config.toml
num_attention_heads = 4
hidden_act = "gelu"
positions = "rope"
rope_theta = 10000.0
tie_word_embeddings = false
init = "uniform"
init_std_up = 0.0316
beta2 = 0.99
lr_head = 0.00872
max_seq_len = 1024
doc_mask = false
Each number is 500 + 40 x the weight over its row's rms, rounded and kept within 0 to 999. Layers, rows and columns count from 0. Numbers have three digits each. The size before them is the row's rms in percent of the matrix's.

# layer 23 MLP up, 768x192, rms 0.149, rows 141-285, columns 96-191
108:529453489547539462495546435519587490471505557499495497459469510478567479502490569551555479554475534465522514458415471471540585481502459478555493440525483525503472543473569442543489522533509573510504465394526511436489509453429512511574434557531457474509442529517516464526496481469424554509
106:516542503494501463424459452535452522498563472483498485450457567488556552485500464625552508461481541487549470483546485466591510507453537508545528559524514499516474475535486548453493488478470535553518530521494543536492446525563523517457534449540500512542533550497546410503491488494587398538
103:514543548465490507491471492500518525513576468541445492457497542535452523507440570482534539497504493482456545571497485478500498516514402550524522486492452462450537534445590513530502502529477498507541464480543550626537551567468475509517537551463519485526470496538513502574470511643505482485
093:454489509535454485476568461534489562515515452529480554543509545459461517442519520459505538474543530525497425444433512553544482501504510452483481451484523426455597464549471540476521488529502506498434512548550537479463548458445558548532570490510517525542572484482542426506483505443511486498
094:467496457536514428526477426467497475477471533468534467486519561509485519499466552538519486502468558384452481521504418437502538536520482533510560494398516521507448534518495532455410515442484480485440520562515503556482496533532455517475486482494437498506543445476469463577494508445515402556
108:482472542473451478488497435579526549519510468515447513503498507496529488436508491495494522550447506497516496498588491473533543469482439582459460468544532498458502539497447497465507426544509520529501548493480546496509522466480510550510567548466518408477405551471560492510578489502515535435
102:540483450500566505510509482495441480458504485461511451510498481521455416467450540529511529509509534538474510433461539453540502409493511492502554524472581545389473534401490513474539446518415460513491464503518505503514485536523502570404495495490481409483507498551582503402532457436557470552
096:485527528512454488502514416520396519469491573524556469563514507489485528538452489499485519477521524540463516523463487460547527518549439465502520545453535497486504533480517430523535440551506469532500448501532522537530509514543516504456578506421591491524512465483502487559538495472492471536
096:512463466554476527535444522528504586492471511476556523503444502500531573466449559436492438556502525489530544466471510482504561453486467572506551484563472434478446424449404464468500482489486479439536490456500523412535572436520502531495591584552470484447596538492464465530488527489477522564
098:442494429565521510575495499560561517518508499533450477507492484438473502519560532453570521608545495548491501428509475529520496477509425432497456449424487444514513454516477482529524512443484476545531518449429522475478473537492533488514528582507478524500529663478525536530492529487576436551
102:455517453521550520545483431500525536536552485497533600507448514516494448530540529499432480519495442458453423406523546472485460522545499494510517440411559388481507579436513539468501473482538521513537550483444545481438503532443467472460498518546487527541488538455521538538523489457437521482
099:548471509418460533507486486503498450554456463487520529498500508489531558474490513522527390498523518538497442534490530422476497501439459508507550557461502442518481490507507529448556574473454476538473558463518395440569482508465513512491403503562526476441560515453483545503577444426489528545
104:484499535510528515560462506493536529535494520463490464475532470510531442465505497488496490501441478552575605506475466464601530536509492556523518545480466477470523484483564438463519555480488431524448580436506498461503518515522494491519489483525421484488514498513530439550493499505528466481
098:468505483499402541498410514554496502450450466501516509587575469527559543471509489478547481458600511391409488493450513462487530552487523515505459463467529548498474535547461483380519463523488511496470488492529508463505441506494579462504559538537588515526457516477505417486461487519451493470
096:548483539514495519487498548477496512465559486557505478555517443551536491501514489507506488472481481567512496540498431476499425465517495511468548542460444453516475571465588510443533515465483529461508413479546518436477457422565510542540489526473490526528419502529475493575488552533513496445
100:499515467449459463537523532454493495491580534446483463514471572467512554491442490530492526518480569505498475500546493483509522530512490487499501495382471534495578570456481497520492480509518468561463485500460465514475497511430536548475467398461642602456541509482509515456492503509506514466
111:548509540489481544482496471495596524463565549478479548395531527580482473486484556470439456582513520416546515501458492473495507507473484451483478518560495512512471485436420474480465482530503478486435552514507535474535481512552486475445444468475593508510543483414523556499583501450477502532
089:498533471456480430525544492479468480510537472468517440585441526536533491440470498541459505591467513539487486500452462478520514521539429562484483596505514437548496497509539486519585533492551528465497481522486480430473478484472500492511551546555549406474483533468527487584512478503519476545
098:463520570464530472511435470421533442531519485483475591505442488544531483497449549523542485530522445508525482565539569541614570523420502573423535460484494523519467492484548480456505483491493530517540467488459563521486503561455458501456479525492456537546548464540498532458505456523548499487
100:511490559545530522463491497570447531505513499549448479473524547500578527454451506539518605519486581519461547472481473481533500507565508556537537523502524526511501438448493490445479527540530463454521602470461581460511467518567521558505491472474478507498538438538496551612532484515605509481
096:487533494556482437499486534553482551591562431525544458500512424481474454485503529449533425509496458598459503570518531442522507477527535473531436495396447560519503450528505513526482603522533502529439531480504542409524516538469562422494461461466471482534401495499574488488483558562449493447
100:468483505544587550494544498494487447535454496456481542515475492541428417534453513543487451501533592510485510535581536501520503536562472518510556539411538474510491566533431450517498509505469522448518484472488490485513482384541444468553556482575531495541569505523451517498455447505534500482
102:447456534543556512531544468499498540490432459487484474563516474519510616509492591512506522462467502488484510461495440517526459478494514545516517506525486458444440519506453570552487460511578469447522533431508472409502448471420501496473461514469468563481541537491484497504525502495494488499
103:441511453498550505538523575488528458467551571544509536502579532525561505480456464490500438581502495457566437504507513515584491467573552524516563440536532493517480520502520526470489506579460469477496424397470477517517518520530520423531507461449526525410492443463520431471490454491455502576
091:416542517534397509485476537464462478428492501578441549496521480560508497488474506545482523543464517473490458519474474499485502582451443518525541489507534478504493504501546492551519448420459502517520508542492514436483492480468506463457444533490436460539461517520443525509464503486566520525
101:509470455484589484492487501536526478524501527531446501519534456494509501573527448506554501471514509451524479524456495531493494512457432482560559501485483502516488518527442576566469482432464446465507539498521416500428538534514547542516522483470507565544468511530458444552464548521367531463
107:505488493426462461447415488481476508470500412544480499440540486439476518550491524458536477487420541482493435507456530520546482497452567503497470557453516532459477559551524453513473449495452535545512489439358533471458459535486577439446479553515460479577498504524576492448511523473433534570
105:442527539473512467453473495487530505459505553513491447519548499517512492490547408501500467443509526488515477524496428441474554535475485555477527489476493569495596506479500512440463490559472521506478564534514485493471537508409501565588483439484501509500494541509529542495468438623476486530
094:524536519463471506541504425473563428556562526441495485496445487563519553472528452457567519467496485491569436483475537531499497405466597493530478571500507478445459512516529517535427435491542522519501509535502498483516543502542524465440394548542425526560532448529476563541509492447399486476
100:423491436476499532498420565475475526454460523438449473522482516520411475543512498546536522583467537631510525486469521456512449467560525449441561551434528466422517469497496474508517512472506487469476468529552533506529489451574525468548534464524561519471493477508514519524522468573560534517
110:574510441480499513419506548483525507493472502586452500558504495483526490540512519596497465514492468487514538491459524497461501538623567421489489495502499481478531532491500535495502540503477433534505422535453524524545530520468417498574503562495448494490477552521505549538460496539367427495
101:568440500467440447540382418583536513507563452473508592513460500472585503558462477486505464528566486527411513545504489459441493449521478486481458538540518529489455524440495454495427562509487536511536540457449542512537537499538533446495557451556499439442480473507484507537517564458470456510
106:494463518500485479545461455545465545531469578554528456479489537432516449507439512568531429525503446490524442449498472448457466557458490463527514529397530529569448504519545527477520445487548495510503456536458506465504481507583483516499466446514582509601460443455445521482406506484434486564
098:475495502527508496445444491466540552376515515501547470536529531490525492443533502517521484466484450481487512528527508467469490491486487500453504452498550490487528480504447422455586541530444499614506458523544499465542511578505418462490412507402483529475490468567445472499532470506527542518
108:529509482555484510486363504481543492516520544504430500499511482517408472455452509592495467515547511471493486470476520500568519641541462553484474463450472482414514553500468492450487477408556490506509517539445512519486463482535511496568462517543549473462496550547549547532464550457503473463
095:498456435449487503537489430471536504527479432486490464555510486512501495503462543450440500535512390491518516456455547495488472536522437462507557535489468600555429551460516515565520519494482487485457494485492526550484570499507438488425531476495436533544434490510554520548446495496445494507
109:540458522446488457561490499522464471566464527462477469517567533481552427545515500528537489491525509495532411473542464471550468485429569520491414509492542498525447485460514473476535484529553419464517552500442501523461474561495507551496523474483641534564535536535452518463439464446462568505
099:468482461506446464494450522508482439504569484514483512548468588459527545525517559463460436495513464461468548478461470594486497506533479517506531501566441586500552556525518487497491455433509520487384518464541526547506438522521529520530546515550499578472601514513457488500488467426461491478
099:544486432477446537529481573476515481503534460501445527486502406563539522478523497531535526568500529454469465452531448507489468503490473489509501499478485484582472585490497564453424503484501411480508536501504528494454480451542479499481494469465513590504539574584477483579515498503510473466
106:496571440497465506451451463479456494517439553507549523524496538493483459493548534539550441527444497523462488495473475485487481454443489516572518424550452609521550512454395558552515522550474506504511528487517518518514510456527528505452516555532551506543541458508547560551465453346552585488
101:493500561577498466487601481528492544513479505528513532466435500469473498495569536433533472541408518491435500479490434473521479541472453560481545529471477462423484494465529553435559590482518562547520451483442446531506449485505512502479407505432508496497564554517569586515443480518514417570
106:520543508498505519550551545509485454447473472494470536477513500502459485507450502529524528458435527633415546509434485439510522588465489480512478454524468495534554486470468550478478527523505550467489544500411531507464482546542470593479523515501605536540485561522508503505588496479578521518
098:520502458550517450462475490533503481412495527502531498443589454554549461456513486589558482545406466485518593508511510447452482510468433447556476575414520552535506451481492493456484561471548460510502548533510549497473521509444574487530444511442477452506516437479513575489534471463505507491
101:505525435489501471529478482559523553474553437521428553467464510492527542455535553553488490442464532480435558460526468466536502533423483437517521534473522519508498502489437513542482516472571449554582525512524460500558495467543537464434519506465486481551509539506489550473479434492503463484
103:564522450497461470502428507477446534480500491500568482506484575492425488520553509557487465470504541462464519495514553541382509477487471519419569480548519545543428495555519510582583511509526466479517535429548533505487557504482442463482465492594534487448529525517477503488449450534515521439
098:490529474518520502536519480519486522547561492563431388557469452508450448534531476450510487509525561477539520552441551477565472461553528553460455496507511499546452482570544501487489531491481536479507421531517544464492475504483534531495443533477476498504494481563533506484485461585486496468
100:450516571435504537589526516489460466626645509485487506477521499469532459494427480439499501490501451492485501528409502546530520493511469488515501497521521579487523498447516589556433448490482500515534469493404522453494479485466543512534584545486496520485412497476558461450496486447444480537
107:582532524436493437591473521500487514521466440536576486514543453550488546487494550504507508552512478493515516480505475525492448525459472488550496523530511475525471557540532567561548514419397558512498543485499515441488430507481494464442474467525540482465551485494483474511463454474443393527
104:535495504474506464481409436559551435506497451529439540513489479546542486443515510520516464561502513532489579480442495444500537512494509496537493531524519541563480500458459518440563548539560558523485450522537517481495516452529605494433540482478481508502500476580594515462457548513548480481
108:536548565494563464482397534443467471586522453457514534521535521496537428510512533550502502496538454508477440559489479509519415436509435493569512486502463492564526487474471502478500522487529476441521517485536521477446522568482526540531471482503482545489501612467552467501504445538554534474
096:501494466490454499514488514492478475551549567516565599501510480487414453417562555471488548523573538418469489494496519495448403552502439517474543522500615461497471503504502552519504522493496488500475498420456542528470514555566411444473516503410504483515509461526455566519450500450492436438
113:451493520429528454525479498517528517507571469493513443513437507487598588529531525506481455566595492526466542516549480564574550445448513501457504488438511471513532546470502505504562532611496496563473485486444545480445465456474470441518506523494540522496502520469492487507432524568481569456
103:527495519530480485480476499575518466495485495537434502504512442474532459493487505526538526509502408560466478462435587496532546532502464532425509537454431524519564513497509500522505484451540506449425483532453514511514543481536448507549467510437459502477466516507525634481484430505491448552
095:563515522510497443499469475508492460495455578481530464517530566494559467483541512501546472424503505443544434452386519506515433498488437552554410552526463551503525517503592507445463495571533438467524461459488513449551502488547534475539487497478509433484543454570486596510495443474533479549
098:501482510551467448504530550538429498491474491521499459537513576581501490518449472509530534570531446527395453524492554494515511533557483547450542511472508476515502466492490487472463558529533490463557505492561479534521437496507514403560519439475568512490452484513549514518432520546443503549
096:508522531531514538499481503513512503494528537528525526424491459562449579519518496510489471485528514521494518446495497477538410521509545474542523498457452471489466565470509497485519525485503454629492422547467519413486458409544501496451471522496540467494530556429581549467460565471519509479
102:524494500529474468500548538442463533514547486492498534552546440512573525496561523540510513553485499513481548557527411492508520469530464489443497499442453586512436513463485532534434506597492519445540528444445497494452520525523548486553506493473514527504496534444445489464535443537487504513
101:501556520512450513526459499473553571473494466573519489515431566562465492438557537554545469530497551481475469530577510460581516480470528471448525504530503486498494526497474523513578504551426565474530461528562502465427544482527544481520495502417472487512554428525582552498474484475465473493
098:538539392534448521521426553452499500533519505513450606495563483490521488385537536485498480585507504495567456470441530525535425498501503609505449430517511502477556511533581498529470498535506465519474547461498427501505416408574535470531488536479549490493481518501461618553424531495475503536
105:507514495504503420561458525515498545510526507505474509449512536512470458499506592552481484492462514451525558508480531564479567477528541459514555495525500472491482558517473498502475534526442483495469493514466445479492444600445555504538363463513519476511548475539540451479516493460504515487
096:477538480512431506494500501475514533478553480484465473550480515542508575475528516414611491519441461566447543409477486493556528549461513444526501478479495490516496474527459535498530517559486468490496530421465467500536506491553507495557538544531474511473478467511513474539503486537515505416
106:494534499467546529478384566529511524439521498568498511467480488523558526519511519455557495496402472537513501461509535500556460528548499520530465480567463480524465536533450528541508505584562492521471489539451484545476429501528520426581564486443504581506493491501512601496467421480506579528
087:523564562477567475509587487431581478519540500503478475489572481534491517457490469460524531436514518498561470439486584544570521433476461500518493450493481488537508536564496471479529536582483469475476425492564456534514460461532488469507520465526481483464478471547537514556535490578473488528
102:524437542541401474469434475447505531513618459549486431518495550476449493495539551463481512461519482487461403508479444541520588476502482442514614429473504526529511504562526473501538472481482480496551497523520509519460519475513517509509576417444493528495527465512559521474483505515515522518
105:571433450497545394557427532456526509443537509489502494541479467551533553450499460444553535499483497466465507481544570513525546506529541506509504428491461502585519521559445531483545492468504434490487449493511550538491479497490544515561549436477503497512403543514548544517513563486501471578
094:481511547496445507484528457518508550538515493485517553517506444538481468441531526515527512571541567504488450527449480570439475510495581535437492595528583507539440496448425515555488487537482478537510521461516503544514479514569534571556541450536524498498585475483480451547499574484474468454
099:485517520512493534476525468448499475425529483448511514506558531475586552505484462508480491515413550491488515539457431452497515443495416548505510371489529494475408479492518494522427452556477516504439491511502558402451494527494594534514542464464474595475478513502505488430528530518532433453
096:489486580532473430454449514468453478474419467495484492405497444526546534404530582406523537537514468466478516473465522527477509489502479473501528473478448524513513443489469412530487509486488509507520590432435525497492537534475424619444541511485534497515492449571502431455510500471518510512
097:528528513487461455527496507512486572541491505574465523521532540448531496597548514526498502511463552470466491504449515517596438468527449421532498537522509514496492430478438545511463480524534476503575433506496514543526575534501455497515490520494487518546541463548509496491475503546539444509
103:495470417486452571528475504487441457561550462585555460455533513578543507473459504513538437561393514539501524564481397493538501492567480561487575517536484460594471539511508530559443513463510500459508452484537518456464443500493561455496429483528502536447499497559394503533452496503544455489
093:490563408578490556543519473482428601508517513488514478452468501432515458490505443438454493560520446492444508508358585555461550583514527541466484458484529520494495499435459551561521519543456517495526486546499459512490501510552453465509475444464485503467488456528484485526530494548498465479
102:537547561419469451566496492539516482451493524513505488466488496538488509554488525479485504445501479484460460507531484500524510502555517494500546466506499483457507515446424509503436461525485478496540506525544574478503495536479513441473473539530478544499478520517532527412605467480553436446
102:484456539550503486433456551532544491506451517481514404507517474523490600476475448561457436444539494526536520525544507510521496495483449510529511460448516484476435556547515555527519450490465425453462473462522503560540475543566555450490424488532447505548467509466479519553523490431465525542
098:492568515522466451540508502431460562557455494480489483516460475529512450569578458581526472455472457443562523511524518495525546466506488507430494476515432473421478455512528567497476477530481557480532539453544493450463488468545482580517500508550510544494525460574400454455497542479532570508
105:476495477512460479523447539532533465494460532515484557568467421439575506482511542523458460509497398607475464453519415505492468544563562559445505520599492419493464495508502548452531478581500473455520462467473474494471465487432556516465545512549519500549552517520517479540402468535452597508
107:533483474470508510510507473479509512502409517483440465499485522451521449489438493461547513433485583485449494442433526473484493501399507511512529570491567485495458515538438524442438517567553501440510474411429540482491566520544508478493481592428528490452589477511573573491562516549492490538
100:481545480486544502539493523498451525547516486464511471502532516561483489462527494581516512480533471468509528439483501486553445451520554525589494444508446512565483530388593515433457520525494495632541522498496479522471487545444467431495540498458545483534519518501506482482482497603564417444
105:443460535486543466573481487474501498559502476495530461471620546407465590522496594465639479621506557500456475530431482488515497524637504548543531440497568478571449531444514506444529422483488530528537515469504508544477499523461499496519557479403489512493514494443427453523565500507519523463
099:546474528487475442422597417522522494520460492480433483548543495486495541555526570444480511495540538520524490510472586528460486523508510493538490462488466554464555523498458452529497598560457497515511493576552562559548446512525445481453514465510435525513545455541555460465505578484487495533
106:461560509439467474489504533445503481482521489517516511563514493410475513527502469547573502533507570505494520589449512420530509525504484455509499565608469531485476550570500545431436507608505504476517479519509491553510508587506556507520467459492484528539534535474457451487444505535508475525
106:495437475502552533516468502465480512488481436456489495468444441539527473548475513520478511566575451462592549481487578466526490555525488500501475513484498481515568456503521469473507446586469563459532497471457529476545518487490474442523511551502452523501450512512568451509526481482507519431
105:471463536470492404458487535547465528580470461533469457454435511517494466503510504485494513540487516449512451541540565598521471594453510538532509446441489489486481551446523458512527534464491495472495516466453511592557486440476418446479502513502457480525554474465549541518472473495558490508
102:492507550454555460517412504551458511528528482538503529398437529518505513527539522505548422544576515457481504435464447451493510576474495460541473519505498481563465511524546513457534498581511510589457457581462512459448467535519509457463488481473544550470545465534553551509556478554475566528
101:405461573466541506519523513505531574494458513491491521502521470513535484467465546540556499496502495462534545511513499510514526530563473467507520563546536549556445475539458509516502494465486585433472527460406479502474477516485516510518532462484519548440509511450478493576506563519484478479
098:427447509424447506432542538528495519446491506499469502469429477574466552498497497518530437509468434446437520564545505491518564550507521499500504481491438531513499518479483537428509474499504485482441541476505448477503531500500558479483461611471476503479526543471524483599444529526524493501
114:509550489514467489555490541543463498476538526459448529512519480508499570498487532515525499487488516518483481493502569479524506497536522510494449539490522545497482437520455530515478487516518477468430540521451496458541526472466594567512555476486583530575521408524417490443475514486574499429
101:494467480531451522550577449519459510590558481444492577547541515536563519430499547454524483496432500484510490459492519430464481508513519565489542541507569450505501480503503501463471483531526458489472499489515461448523526503550510535502529518524543498500468557509533446519455531513465492512
109:551475559513519450464520498520517572504519570579511539477492575523442457494500489512520449559488469456462560541433521451433500466504483523409489517554562531468492486507554576555515538525462555505556537473503569510502489486483468462415496481524465441528497466443536484498523510463472527541
096:516550526421421556543531513497461535486581470471508507563477467536433446545490504527461549557527503484474568509492533481479545425446449560460436482457471512497463559511529505512509528542592598492528504566515514515508515493517515477437556520544527525539481527550502532467532544485496414501
097:492497488474459501465512518547469468518499498568501457445563483459482429503458589425529499525449469520544524526463567462552574513514558572439430529485553556548524519624520537407465554477557464544442438506484486464452551503497429526473541491524479559509458464489498562523545591505535467535
088:515553464425475479452465537518527541428492487520508423461494505519505496493499493578560514470493510496448529557478498477526481523546518509462493542542516477451495575579503488518528512431507544487545486524454474437500476466479494532514550490545506467579521503474483490526506514425555538549
104:586479543489470497512510479460511548461555538463535498520525454522483544510549559510521521497447439410493459526470458484487607485494503509434523481452478533489467505559522543568495575540417466475461522519494462470479577441520542498497542514401458458505548479481548470454449523422454459495
105:531542542477531534502513559470495461568469533563523462525502449504523428547543511528573441520463525434496450509530473527504541471457500425510544440479576442453457477553485524514522528475513468516473556578530455522515480519574511503434488530557530505459505589521519440479481563463513544515
097:489568522488538513479494437510460466561511469606492459508460530541537512463487522522528496539514492473497441542471525519487493572538537491540621441517517549491473495462431519509505535479467461504477463510578459405549462496534465518458423451503553476477524576503506481521458547421519504429
096:501500441502524489482473545501532544459568464480564518515505507550563581475586516480514467540520444415523520525489519491521493508483490463447505496536529529491491494549488527525518551541460565567458447559517483531531513497421475462458496457466578463539463517461495576527558448478463469466
095:446542498457529484522440399500521518477487492473412528478524474500476464528547566554515442540572442513505508446587486469507493471517505556533485424478555425512534579495571487454427494529519482498461507513541535461544484526532487549569515528469506507513517491499524496526543467546555474486
105:505450518547509515453461562500445511492497485440497481545524578485515531538489567441452518503523532521512491488437432425616448519577491486553491503527565471529486488548424462488494578472569493493402513463539523496488468497472501509471525462486427500517425467472447472539465500489504568526
097:543429488531492449511492505588459504574477409474535543472526476433472511460516512554522512589483476545500552474473451529535505504460513564498543430411543540518443520513509525517542488471529498510561447508478483465512484449551574466444471468491536547480429514506500539486498518561465519470
090:514599512502512493469577447516391514544539467555572469474497455494545419450560519505467488505461555484507549507489567461469440452479470484421550487511479489584494511473463628508482443485506577515531503458474506477543512555535477554530480464475496455532487517439543506600463507503457440498
100:424555562429514495561480466539534467514489479535433492465540499499555539523506517491528486494519484586500522521492512457485508522557450457490451528482493473492481577491528519408521540542486399517563510509543447458439495501499443498472472509526445482562473480587462487492595516515469558510
099:463452518570489519546467541445463536457496487492513524520543512500484493476539554568486509548532551471499485473514443497524437547504533497507534420454475476482465478494505483488522411533506458490596567444470463454485492485587521509501563484544516488524457503470458516550444461584459542514
095:481520510519496508505559527429517506520478451543488532544468507518529525508544490509537518514523494613549527516564449448538509517441500484412481517518555450558498461468515510448529459620478442577520512415552450536510533485506512518508476463544533493503551578499499484565412473476477535502
104:461531492501547460464517514457513517513551579515472512495545450512533461488573532430539499461570478505588505509466485449500502508514567446540509538458526494486434431444434561511543478488513528496543577537420489459500524475421543543541447549484472555546501498421514519500476536479532527534
109:486545464549374506531524462531496482563531512490501535512472523522528482523526508479529498507491488470483456406507521517503470460498482511541541502524482403534535521462567510554444469500497408593524485489562484505495463521488491481461448447520473572473463483499533519512432516496466511580
097:498481415516550530450524469428488495483469500512481537482497517497577523442510460477497488493574462369438517509518554503475519531543521588535464498516574501441469501542512576484539461542439469424514563474515507512500538434532495468503496495436466517555465505521509518537477496544534523563
089:494442458513440479539502498578510526482529516529478525517530508464461537467422560473502498467554490527499485435472479486558558462440502502547550524518448470525520589448483420500524592492520419529503435480566511424506531498498438519437513469493502517522434507463508473545504473456447475567
093:487531591499469524514531424501488506525494467532551549509596514528606435526532437490574434527503598447499446542495466525480470517504546499526547570543519470499508552456524530492568462511503518579528474543503520515535468483548508479496575472464478522516498491468491547562434432548514528530
097:532505478610455456533463528539497445545548506578550477500485455454520542584513497483534426531511458498459538540414482479504489533550538452427429497485472560422446491519478567559503527444480503547466477546496514496535498514430430553408497489473475412500527518551545573455469535521458518534
100:452526557551506478414531472470479502491510439543470522511538500561510464470493492538472454502502558416516518487429514545552517509475483493496497481515483438486484587426481490478516538573503478532549547456490440547522499494520517461511457456466521515494568484482544468434495459434526535466
097:517540524491395469478528515403447534521451526458587497500520512540524394446552483435527488471494549535434467479537458449550527431520464486440451415517413531498558398562532520426555457541446461480506533464530474516557484543480500451514493504466518534535483504480498424451500486562598451547
097:551485504468465521487502496461491553451506450491507454484485511484515455483501526446495445548420581542488462438506469480482564534522462514490466539435477526494531507481501550462552521516512459468538561478480512447511443575457541534530438391528511527563502503477497461506525532432467483477
107:456536502552444415484418505507572534503582548442455470501580484565455592429532550516519439454448455525555450485415491483537493470522510475553515501492466459486509517559441459471494509456403525504514577499465535509536422515442474568496522522459555543429493544542525504436484464495523547541
101:450570489441558482442475477494477547470544558523410532585481530538537515535496471519531485455455468467467467471424526509531508495482478545535564557518549458466544476552425423468523522556495493427402480498522562458539498554497532434568474499415448502550531524564534507507529458534500491560
099:400506446541407483579538452387451506512490505500539444475490518466490492537439520517519456449516555525433446541476522450481522497530534449521527592429439497489501468543431522494537486458391522446421534476492521450453492535531473497443535459479488519549525454510507527486458481521539486444
095:476516499464559475475508496459481556460529577415460478577469459485498509505531496476520515464460471527514506481566572486550550512525507480510445567398537501512466492530531563512483532526419550530467415455548490478556537524509535534494495382451506546515466500495523544510455520578545510467
095:534573522568486529480463487500484507533541488540539571529630435492481519495465522511488504550514402498569519440480571478519453502519474483571508532543481507456479440484488461568359498497417579463434494419472519531576594520506540447502411469535447520540489477475550433568520481474499494497
107:440513462521455458483510435464501447458562563475488534438466496519560461523425491515416498486475479485472509548457470480491496567476490547419532455524545477551493478512483518508480463478479397547487458510524536531461433503451582531484552468483474555485546540545458557518494449526504509522
093:545505532486497498582465517457472454575536519533486456525461485528484544521471564511527557554494504492468543518479515531452479501511435488464456485444523539544421480521483535523468454595497421518483518476538503500490533480466469518497480594453484419599512516527409554471533473490531475504
105:507477461449504468521478488472491525494547530468449414564522472530512512524546492534488517561426509554478417535522482466517495528516453468513490540447498474571518473498557449513486528461526475503570552457561490522515483568499582550508466566446567564538469493530572515555513461411510522540
097:559495480473463485525523525487514498541528508435448487473500486602535546460373522537537470470514464521520480529406454479495497457511567573509529485475529521549488545440495512514486517547523496472512437472519450493472567451474508480521562471475543451439536536519496528504490534494483461431
101:387468559506538533515461501542538570488447500517466482421518562430530517525470483442494452494478468501520476459444483428441548513496461501410468567468524455552441567488493532509523588507492472520417512560442522504534585474428532521538573466524489526494474503535529519500554439508477508478
097:431524535551526464547484446517538492534444555537488567529579471533538509418503505492585526529521502441465548486474515483484480592475478477471565541511542599495484501557468463538560437491464525455436476447548454504531525459493519553553462557469540501462516537515496552474544508476500500412
099:452529520521523472509522502446546524468514494559456504471442479496486506534466521398569470455528569513548486511529496584532460533455551458414500450507574487550473462465494511457419556504528486554512526451489622515450468488531570567543526499549523598441462561547480522489436493486507522508
101:507479535587518478482484441513526522488539536529446516559463462541529475460521549492523474500516479556457487551520531562522538455511477529506567541417487514491563507520465525503464479518511607503522634490517547538458506450587491504484470534478475458563489522497552495555476514518562405493
099:470497451477528448513518507491495489476492502490521550490499469500533541472471511504468467527517523554456401454512365548512522544548503562487432479517505453563519527474528522529519495600494550491483489521459509474517509533482498498510564522403493528442505487448490496518523528486543494525
107:540487484501489512551520470450495535527545494533496514444494440490518568464472515504524457515503407481449514483527489480582505537492484534500519479468575441496478472509496560478475495530524486558510501519439543451503452488469583545538532550426475561461500485446528506467535429417475456521
092:525502485453504537516545489448440535506488545512487503483433516491489417544553597547528513531458483573449513500487553430398544544523460489403540473476483473568479559493486453468454548538531510501445521499510496548507503513513536513538562389510493487554521450474580497568509413518568488584
107:597443495475476455462496483459438463482483482536493521470519422486505535472561395453497501510502511420417478510535506512488509558452489526508471517444496538463534534521458516405523508525552461558501454504481601432515556506502444476429561590536498476473488556469507536548436511469456459466
100:539502557514456518571577555512463509536530483463473553409440474501455537512485476482533532489520492557452546490470500512539501509561538537404516491488438490476536436439424530497562521554539493542444491479562499435547495548499515499532537494430511582521498492519473500490457492521523481573
098:477474479542409445455529483549497502469432488499513562530553615523513540424570572537495467507531548482466501409486509474500508459473501519537476566523541468454567574447559548466540584547474445555504538517449474460414511552470422498580500514505455491506543450506490452564474575459480513486
093:526457494464463465448536511569535551523531522518488512535480475514524518462495502425483431535567477478595438507474507507415582489524533444439463539535475476532546459557491501567531452501425536488420460450549508499562538530481501574519514418496561471445473511518528507482401493472532452532
099:506499468428511534491420507497449549541520421446492501473493478499564416461498495544566495486555510540572408538442502495589443555521478492489444551483502508563450553450493583510484545516477498497431534492473510446510409485476469506498439583495522550472500466509408502465518449541500525484
101:474497538466473460439499535480556486480519420467515489491574495523456578520550523471489506543541517428547491545591485546441523532436534561508550515431498516460513537514535509481528451511524459507511463503480535524471466522472507502464478558450495521521514432415514573548523442463564584529
099:421492526457555487535495523509521524457475474486470464505552451542505554474491524565570498516551459437535555437478470436531535499489508415478507498481481488497513461543549488512505496477530485466387613522570529418491477500578507513469491526531481488522506447470418589488502574521523547482
111:422509521514490506506450504445490491493578538553503482506440453516505485544432566412527529535403498436457487512549481504529496515475505558585505428488532523526465503527433535496502483495535580460491560536514472473523489495507587539510507499469542488535530489523506449564531524475503534485
102:494552435462542501529510507478516491474478530495515543559527462582505450464488492463520463501533451525474554543503515532556418568554482459491523395517572515518501492488468505454468478441622512456532533500490528478501499476512490547539538479498522511474517416558498500579501521547538544475
102:437573513508546518485495518423488491477514462499477499537562443501490526459575521450496436460534512472548483397491493511574470548525482468520495547570495530536499543537479561558500428522464537513482480516468479490564382527526432504494541440501517538508527468494444528500514519535521457523
103:504469470529480514449577510525468496525629492462490548478510439500473499581509516464462511470508439498522537512486446483556494453506503538530502450506496402533454530517555457530556479545507446426513501442552473409560444565540576554440535555430476449522507556488473500452454521465524572500
100:504490438475503502592466515482543490532560512484482547528523599521531472411504469486524525495449451425554466439490539527547538485517555541406540441465485512496533587445412540460466527532471492544455435491505512456475498502607496542449532542521577483489542549557500483466510432537587535523
101:504504469528505459586492429535550531529541548440459527542538464497510441443516496530544539473478551443485568546460515484507553442480507450502554463532512608539551507578454495503530551479477452539496494460442507505528445450483434509495544523505481541526507522555506498539432557511499490502
105:554471499509498489431416401506513485499493519461488567480549466577557476466495518483517488491566448449514457463507573530544512457507572606533465457563540516496485494559506529451515526579471452457495520549488498483469576442553461470556477508478446556459473501515551566497510530564522488553
101:481453475532432386513465502504432519541461484506488481519554447458533448502492548539527510533549571418596463457469553487517414432516425509539513487466522447432460507525522517511493508495501568482497522483568474535461467633529460500456505513533583576457460445520476580494471537503467446538
104:435453487527567503527489431525499510540516515517471464558532497591461528494510570508477472458441465462522578570412527510548446560501523543475441510513497513486504499489555494464541528551451493475475463452513520492576471500508541563419540569483508587511485503480446535534485441471504541491
100:504492535519506543445518466536503479501540530497546463490447495477439483570427483489451508515554538491502480542570473505556444528525526481522449525502570518559421457497429483483454518523494432489562542407572526533492512435421486474555510555469530526475494482486507472518501571494508444522
105:526474521438447403474469486482546515503485520519577481509501540569492481448477484485557496495449529491562439444458538495521554522460517468506505510558501593507484489494520536447520493516539474565491539488516495471516486468470503496471559457537532526433532507544490537531446484545509519503